Weights of a small GPT-style language model, trained from scratch on English Wikipedia.
Size: 9 layers, width 160, 10 heads of 32, MLP 512 SiLU, vocabulary 8192, 6.07M parameters.
Training: a variant of Muon for these matrices, 135M tokens, 5933 steps.
Each number is 500 + 50 x the weight over its row's rms, rounded and kept within 0 to 999. Layers, rows and columns count from 0. Numbers have three digits each. The size before them is the row's rms in percent of the matrix's.

# k: layer 2 attention key, 320x160, rms 0.268, rows 288-319, columns 80-159
# q: layer 2 attention query, 320x160, rms 0.262, rows 289-319, columns 80-159
# v: layer 2 attention value, 320x160, rms 0.233, rows 288-294, columns 80-159
# o: layer 2 attention output (transposed), 320x160, rms 0.161, rows 288-293, columns 80-159
k288 072:448472600580497577567451499487443492539443422498483479497449599464429461528483648502493512487477544481480559556534430478486518487432467471474457543496438535590484523485452417519446519569431444543556453550593578552524436505445531528392439469
q289 094:519542481435581558478406466539455508477532578484440454488473507452460508485514450505539494449617570446409556478610447432576465503537486539582507511441416559462504507490441557511494595525385569432526472450544502546488524592549478508634552575
k289 075:515543507461444501524442606536639501505560486500567396469475512508458497409529422456487542425465484523450453509402510534496537515508531520501501499505591490541483511581496366459539461430525415488489499577441497559538471444467519468615505577
q290 092:554428458424506503485567521399519485613408528574471548507481482587445528474469519516429524464445470527594430492380496553451501518412486422390477459502532401516465529509532375480512448492555493479488557519494527528566532472504451409390501526
k290 072:496382447519490544584511517476498528384422496504415443526483431484517583566552532456460519642537454629495476567472569487553494485517431490539553481421386523536476434481614366523403433556456444536522524533531531435483510492449581552525511459
q291 095:548561487403557428470513497471480477499522545510444448483530517454487500470470517486546502459572523495436539482607439467544452533466379535577499481483494514499525513499457554567510503570462548507476438487606565614527479391557517490482592592
k291 082:387589505433487466426478543528490546585598469471431464478523515460478531477494455514472574516520410421495421467549442489532572463475544602521495514460438382542455507521468480487478509384531406503497428451508465621512455445482456454535550503
q292 090:582552377433493492437538423554459506594395515480437433529530489374521570505465557482462576467432535464503509520534492492554478490370571509551532544523430462553566523469578543452519524505481464534540582478523531649468483401530443523579502618
k292 081:450535532476498482469533516465525493508561517537451556502446591501468454483490549473464557523420487430507415487483419460531530462542505586478525545467556386501440482549467416499484584511515423527497428526495448520610516480414478470462624529
q293 092:482505531467546576529569579521500472481514506448373448493512647482450526454510547500577533428518608517465502593547486488498577437526479609445579546498485459530419478527506428494563530408447454475480434499486585542420549474510517551510576446
k293 091:548569524607569485459593496490577492507479436576417471550439506438466605437496404396466499492581546491464444495498442484510497466479508469459545439463453560509595458501460557497577527569403427526495471406566452429523447572487482443501495465
q294 091:567489456458493530581549542543558435529478511428417471492414542394402525490537514553549578483507498548434553580564479498527572515506512575566564480536521568477442516528529458532485528476440475467469430482562510576487562391466517484496538423
k294 101:510547530565557490427577569479593511524462419496491431451486526450469598496456467438553497499533488554449497517492513559531571487550511505571578509427546538522499486466474416477593556564533507565426484434542529414535510437444461490493572453
q295 127:406504588541486547469483538481502439562540444447476484482525528598552550511487556533551477427513479467470486551525435460465568535484466571457489599471557486667524530579437463596533486457509468546432538545408556469476533516417534521443523528
k295 108:483440504491548536494484496523561490534517511560568529454504419496565558522537439514582528511429470427542484436528426491436519460376482348478507577549517422485416406560538442549516604575519470607562525510528537409509506553499534416473458510
q296 101:499545538528437484518463463540471518470531475465543466514460546581511467506541534486538465509514559584564585432496492443404461434496608514473468503469452534488524472520495632435451497445477477480516472478475424444503492552525448520462430589
k296 109:548493480579569530567455459466527506552524531579519536522504432370477450437549489435557559503522464418592498478486490433505419445505471443461504511454538461525488418425497460487551606487505574536561486517461606452503521577484609556502553416
q297 112:503472514534526524531466500468495562487541516545482489511521438487533527464429406547488433527508484496518499467504463567547488594548513557511487564559518458488534463521483447540533426534476505352528465586542457532429437427458520472561544423
k297 107:512524560377462515493514547438456551498427479453479514514485555525476518533474444501498522529436551485417489573580521566484657564530523589551431534529530543511543602459553430468571447483470544558527485534491525559449506464474492528513499496
q298 141:469546536549458524528564535537593462430464433453465460495494598582516448522628527473505513519521389536529512502461448450526432520573523490519527462555464583594492515454499490546451495463398538601455533421501483462524480478438437532497450578
k298 125:507519445520613481469478477510531447489541463544538476458475485481452533492507503436546508446560516498536488539492440565517528490592527480427544578516526583491430422541541458510483537501459408590518545406382490479498487554453503486563525442
q299 125:499423485421498615557542489552541466506421577447405593467457524487477485455449440463445490483443511482599495448490467499577484475480478532574539518474510458446474416517524465499537514562541547513589529566411526569428447513541509459432488490
k299 115:488437480483567460589475533465533595392493523500550535495538562389471477463515504515501461520579484684524474466568552512481521543523566541528591444424493433587479581530478398501444490541595494493531512570550525481507520559414549509492596456
q300 116:502457505448536452473447415516437483510580550544545522536522401473481532535379541623517476523541563507502484480465538552441589512402562461551505528499569516461451521544408479455509493491594412439497585524518487504481460542487586481486472499
k300 114:499444504496425612595493476532530560520524558433475462465549405582485386449508528614527437452447531467439527517516564472525528528498515493584441458543529493495477565526589396449459429523498494486496572498616516399473540489530482504472550548
q301 095:511559462470484432511478580393397592627524465478525593518504432464531532467529536506496595476543588409489480535537597528448484490447506499514485492513502553483550556527573534513532498568529508452539521498498452547456526534575449500501485385
k301 103:424606460498427440423462514481442438509553487495545507499491459506516503553456438432492532556554514536493525457479514515469458421508471459529429585474467420485561522500451495564481554393523538551503449516465615504494485483509496511535567484
q302 107:583465489487533562537461454514389485456525481489476547475570448487574528441422484620502410476559431515531417472468581529454509541516546466518456525511511549499556502471430450503623487445575538471554504476558508498417446594466502447531538587
k302 108:511485564437515524513528491554489532513375449412567537486576649459538473475442553584538462440408495496381536478579483451471445478575534521488458433566604471485618492438445462487472501521565467424494564541511477550467593500530444517518498516
q303 115:518487491509552560489493400537488520474522528565453536570532440526541529490437416526468469495496520562527439456544493566501531625445423472547469467485528552433528435491452502517548460491492540462588545521521437451440459519401490524575486471
k303 118:521430573470517576591507507442453628523422506437388475457560551543511432472511511489480499476481518509468519546467575514512567582437496530402535482461425546569477493511433447441613457434514549455506495445486455415520604523538531529432444495
q304 095:490580478391527556451454485486488553462526478444397544471523537529514592467512471509643518416491526475444494467560461528559485576500487554523507497429482523562504472578464562593506534475443499423450518496544428526499495566544497489633522515
k304 079:517442526592513516647533440488492501408400532505438511507518446519530439569529549528374527597616507529474531520491479525478522454517425480497497491494452535450514447465486465553475496537552432554559506481596543489486433481436513554432472507
q305 065:438522499601442548540565421463545489454459565496442439438481474383416474525567520455454458522558491521430436499536582530604524372503509446525462493391454477441471517434509506582460502449454487468515440440546556441571549389463606560449514470
k305 076:433529480524534452410441497511419574517527529490480478505524529507418506478434518557490454432489581490506452472513392477500570519432468490483460473526606431503556491526431560480562558429483425478473514554356373548495539510551338523571569527
q306 081:593549457367563466431506478518431593453496494502452397501488543524498597505524474486473551396592515431411524453568424473518436488462478582500464483500533509570502545587520475555511551531479520486455523503628592631454459464535472530602509507
k306 080:517565486475509548463458629464527510499534504523541491475470556506500521482563455428425551429478528504452408490428438495505527499512526509639524539459607447616560509506506560519503483428478514457465465450451586596499452398499468492552531496
q307 079:532512510501495466521435461403540536458541489497457499500528420533453546521430543405521551545533569445414476492568414546528490447501386547468472490483446578506480514486501532489480476521490526531424426487536552526485423490518566538520505420
k307 090:516600487454585490474509542502488493484475420500464530427564516529515456469582486525438506456474568456487509541470491475434597553609566536470510475567518605553549573459537506486423353553491483562438431448522451484532506375432519548507505536
q308 083:455461576510545493470529444616507477474535503512490395475525566458488484408579558460517488421538566454484498587563465500530454615522578564480483535536452436585493539516481458488547475512450495486480402440591596534461504365443513528608604540
k308 088:550527504501575461454489461416538546474452507493445461489508575457511587530497508473453518451480567458425486491443431531569632475607553519490494488507504577481531516593476513460420537511399446557426466404475521431535445473416484571466541501
q309 094:489484522488486517512455564515475600447497523506495465500488483537533494433520563438613514508474435482549554456511458511588495455478562459556480532605490526554525521524472522520464527505475523405545511494477487518463518404572614558582472539
k309 089:565443547554531554540419548508502597466569631510529484456443469496497418538485521540545482456533402473542534557574435538579529526557463533534508525524582466449453498515431520503458393498481539489530403484518514524447499530486571497526513504
q310 111:502478558496569401504495480510535534463448467555435421520526534522478571387519414423557539406492434477489499438484427501517533543564471472397538493478543489582550551578504465458450463446428449516491509434631562527517482475379487491612494471
k310 101:554459557508488473555519428482463490449498563495503434580446514583458487442501500500383456459474533493506495553491473527567376498590492500543505478644543497620520368517496526472529452381416497495516539403507478519437434486491481469450412510
q311 102:446591514535461471520515539477475532509455432499557442534486516573488530535612611569538465572578521495605515561555516518487528473490535507404460493546549583541524525445471536565482460464449520534444454513480495467494630506461508535551505481
k311 116:566575498545491540454438496501480480516578502534509517473535528416496498572469491402615483423449467378413507497509525481524637568473552497445458619463522580368488505615512500525520532512480500580459461493416448500524481536400499509569546524
q312 110:522441541459553483429458458504523507535426521633523478473491453439570498492557497547493544495450592380470489556419547588513604535431486508502502493490611501533510542492492609528489532481560483495396552493568500498506483561500507472444475504
k312 101:492428407526379580540524505494463412480581522450497526480509461441447544470494461509504499508388574474477550448378524471497511576468467546501493524495485507510511538532552501578502541605516417521615479447522489496433472415502542572385465456
q313 100:444537546479558497486535546490514470584510537521456553481543554548474511577516486503365507528617493418545450550517490511551406638499507491508470525586543438468529568521488483460438467504535587493518524494475466536505566493474481502560485522
k313 096:518590560511428450515607503470453401520436431497448486473510469548519593521463470449468545475510503500570483481482527612463506511514527504467530533487545504497524487606571550504498492401531557521509537492427505547618465496516526479561499537
q314 096:394539493449478461536544498558497383537575472552544567501531429539507446496487577493521489504596507535500466380442491422487452541506468471451502515484485573566443499559514493521513461505601435544469515466436486473469501498547309510473484569
k314 100:440536519497589574524518502484490530471523455528494460433448423519486494479493528532522513481586484508547479419492477423527442583447487524489586547427434454439531461585528511507425476421486550470505466456539561505492450455435534499605525455
q315 092:555517537468509542588606541610499440471470552454430489396530563521444458517592544497470543542561473548486620539528553501546476468535489530483519498529427494543455475434532452458453525523402554579483583480575565489478538538445470566503481438
k315 096:424536486501527496475416477495555461537485535517470498385486559513424618478520544420550444497579489546489442529424442482425475511565500451466602530478472546524512454551498479513553521562499618565488438420528489441535470531411563465603572379
q316 109:429523482433453506478490465525524529413587495515569392508611520513532530501490504467469510467510579473441515428515628471510601458550508445425540524514528546512427481504488506534484503457517521548475554465490479510439476575561534458349546494
k316 101:471487557426458517550454465573498530379519427586542505366541405471509565503474496531523531458433521449454489614508482459452402496434534529529464585430442559535550521547417503502466512539547485533544541460457538494514543548520582492500481479
q317 114:494461461526451465631483606528505504434571555423507452508468516485423568521564568490559579433507460593602525486535404488523504475517511461553578503484529465494465389489507454496448564595458451495485503479371495496525550475449466465488504460
k317 110:496518499494528427546467460498595618507524584523479512520416449543448489573598486400497505470598519515541412530609555481609498425470514439471534493505499497500510435524494456510483393444385528528509456540504499510607489493538541436565461461
q318 099:453572416512519564467570489496470486415592580498519557500561590447421560509505449507545484502433471484503538501509522528482481493498576426600471442604458430495488502543452501487467593432546537489598511549586396525499532392528528549498464524
k318 092:574531521412510518541535482589522521461431456504508523457514410572553486488504561459608527525409533557545497581526509506535632513542581539408508456549575424573524532438584591495481497457617482492534534455524510464562517467566600467426490494
q319 100:576490520399472520479572543539576472488448499416480606435457435523346559471499504479512400540497489408513619448502508481540399502501498518450406559444422458515386456514483610547444547538510442493493453560474503449459503566595502514457420471
k319 104:535475546505595470472468618476515495530620475499531533469391473530473565480453703527487573520514507517539447520456561500499483488497410453513549575454514389529442477508536395480474512565531463511544472479582523448449434389522546508541532391
v288 084:565538476421514456556465509543553543402482527537543566496499464545486439485583511489484482525486509496480489541492499495491483485487423546643433499447532435516503450447553495533483498565470473402543584506585476391514580545488494492520509409
o288 082:445499496504492417466532473452448470502574531423458610465472540449434485513531437527476469498481593431431519567542541567404455490484478555474545503527455511549561499589468412555574493496488546545441437558499413557566478444466496469410497549
v289 097:462516516470556442508483488521564411534679483451540492519557517536551506512481574453616500509428460473479508438466447466518497446532435447299579436541483394553529531512564566474413505561487510443546460511497510586484472522506470491478499516
o289 087:541454477500476518427503535557521467481453589507446436530536510528560452429588421570466503384467455510616556434466522543552516496516575520580460530512548444441444495504501502378561532509481357473480521529539397536481477566493468436506476382
v290 091:494473477439466434497488506497479485542587484534552488511435470430419526498564545501520500531471523497412501520465482573511541514503492500463602527454539483533558431579550523449491532495445411498482461562541495503504479480532538416572516551
o290 093:516573549542413574508463581437425545475523580528494478549500454564556540459497404563500452492598497497494503528433512460499526441480544556573455489601400571508466499476478411484505530523503464527493476525465499532517481452544556500477436476
v291 087:491484504436520391455388504517538545478535518546462443517485565584478412429540526467560556475511441496526433536438513539474546459581509541623545499534496421474571546478424456496484454600462446470584491414581452453600513474485513378410534385
o291 080:478585576531511488411444536512404577423487486568555520402508566439503485524466522469410491474578606540548504507442546511517390488503469454445456481433496471505541470473412514486521629436638578473456528541555442593531504474560526468575500525
v292 091:519415487523426492572475521576507505447512547433501494585527480496505455434482585488470501542557554371620462482553480454604416443431577558542462468482497487406449435498523521522533457579401479426546405504518559485476508602439524573445538468
o292 086:418570461503504475402390434486526482516545442472600571509461538554457550495542403604388535493448468516471521483493542591469467493536413579509462518494554524476519548512499458465466573451496508596509520477478484471447547513423471477492517472
v293 086:506560448548431384476514492481516606503541504508497540506546467544424580471474521468435521507505524479533397462596428444516470559406528556588444480510560516454490507525458464473473425478512456533550482527532436476540432514407355477489478575
o293 084:451456494495534554489498521582525427473522530512429509568454544481421484615452456478581524527530476567416561518527563627624523467522528480457501455523584529585479562468561554477428590515452508561474533478485463466534531504573593499554608447
v294 092:518514461500523564433448507470404456501541448497502462467570463472347498552467525439561510526531478506492477460609636610560515515437451569502496422487404525540489550658416508493556506481506530471450406439453468512541608502535507506607499577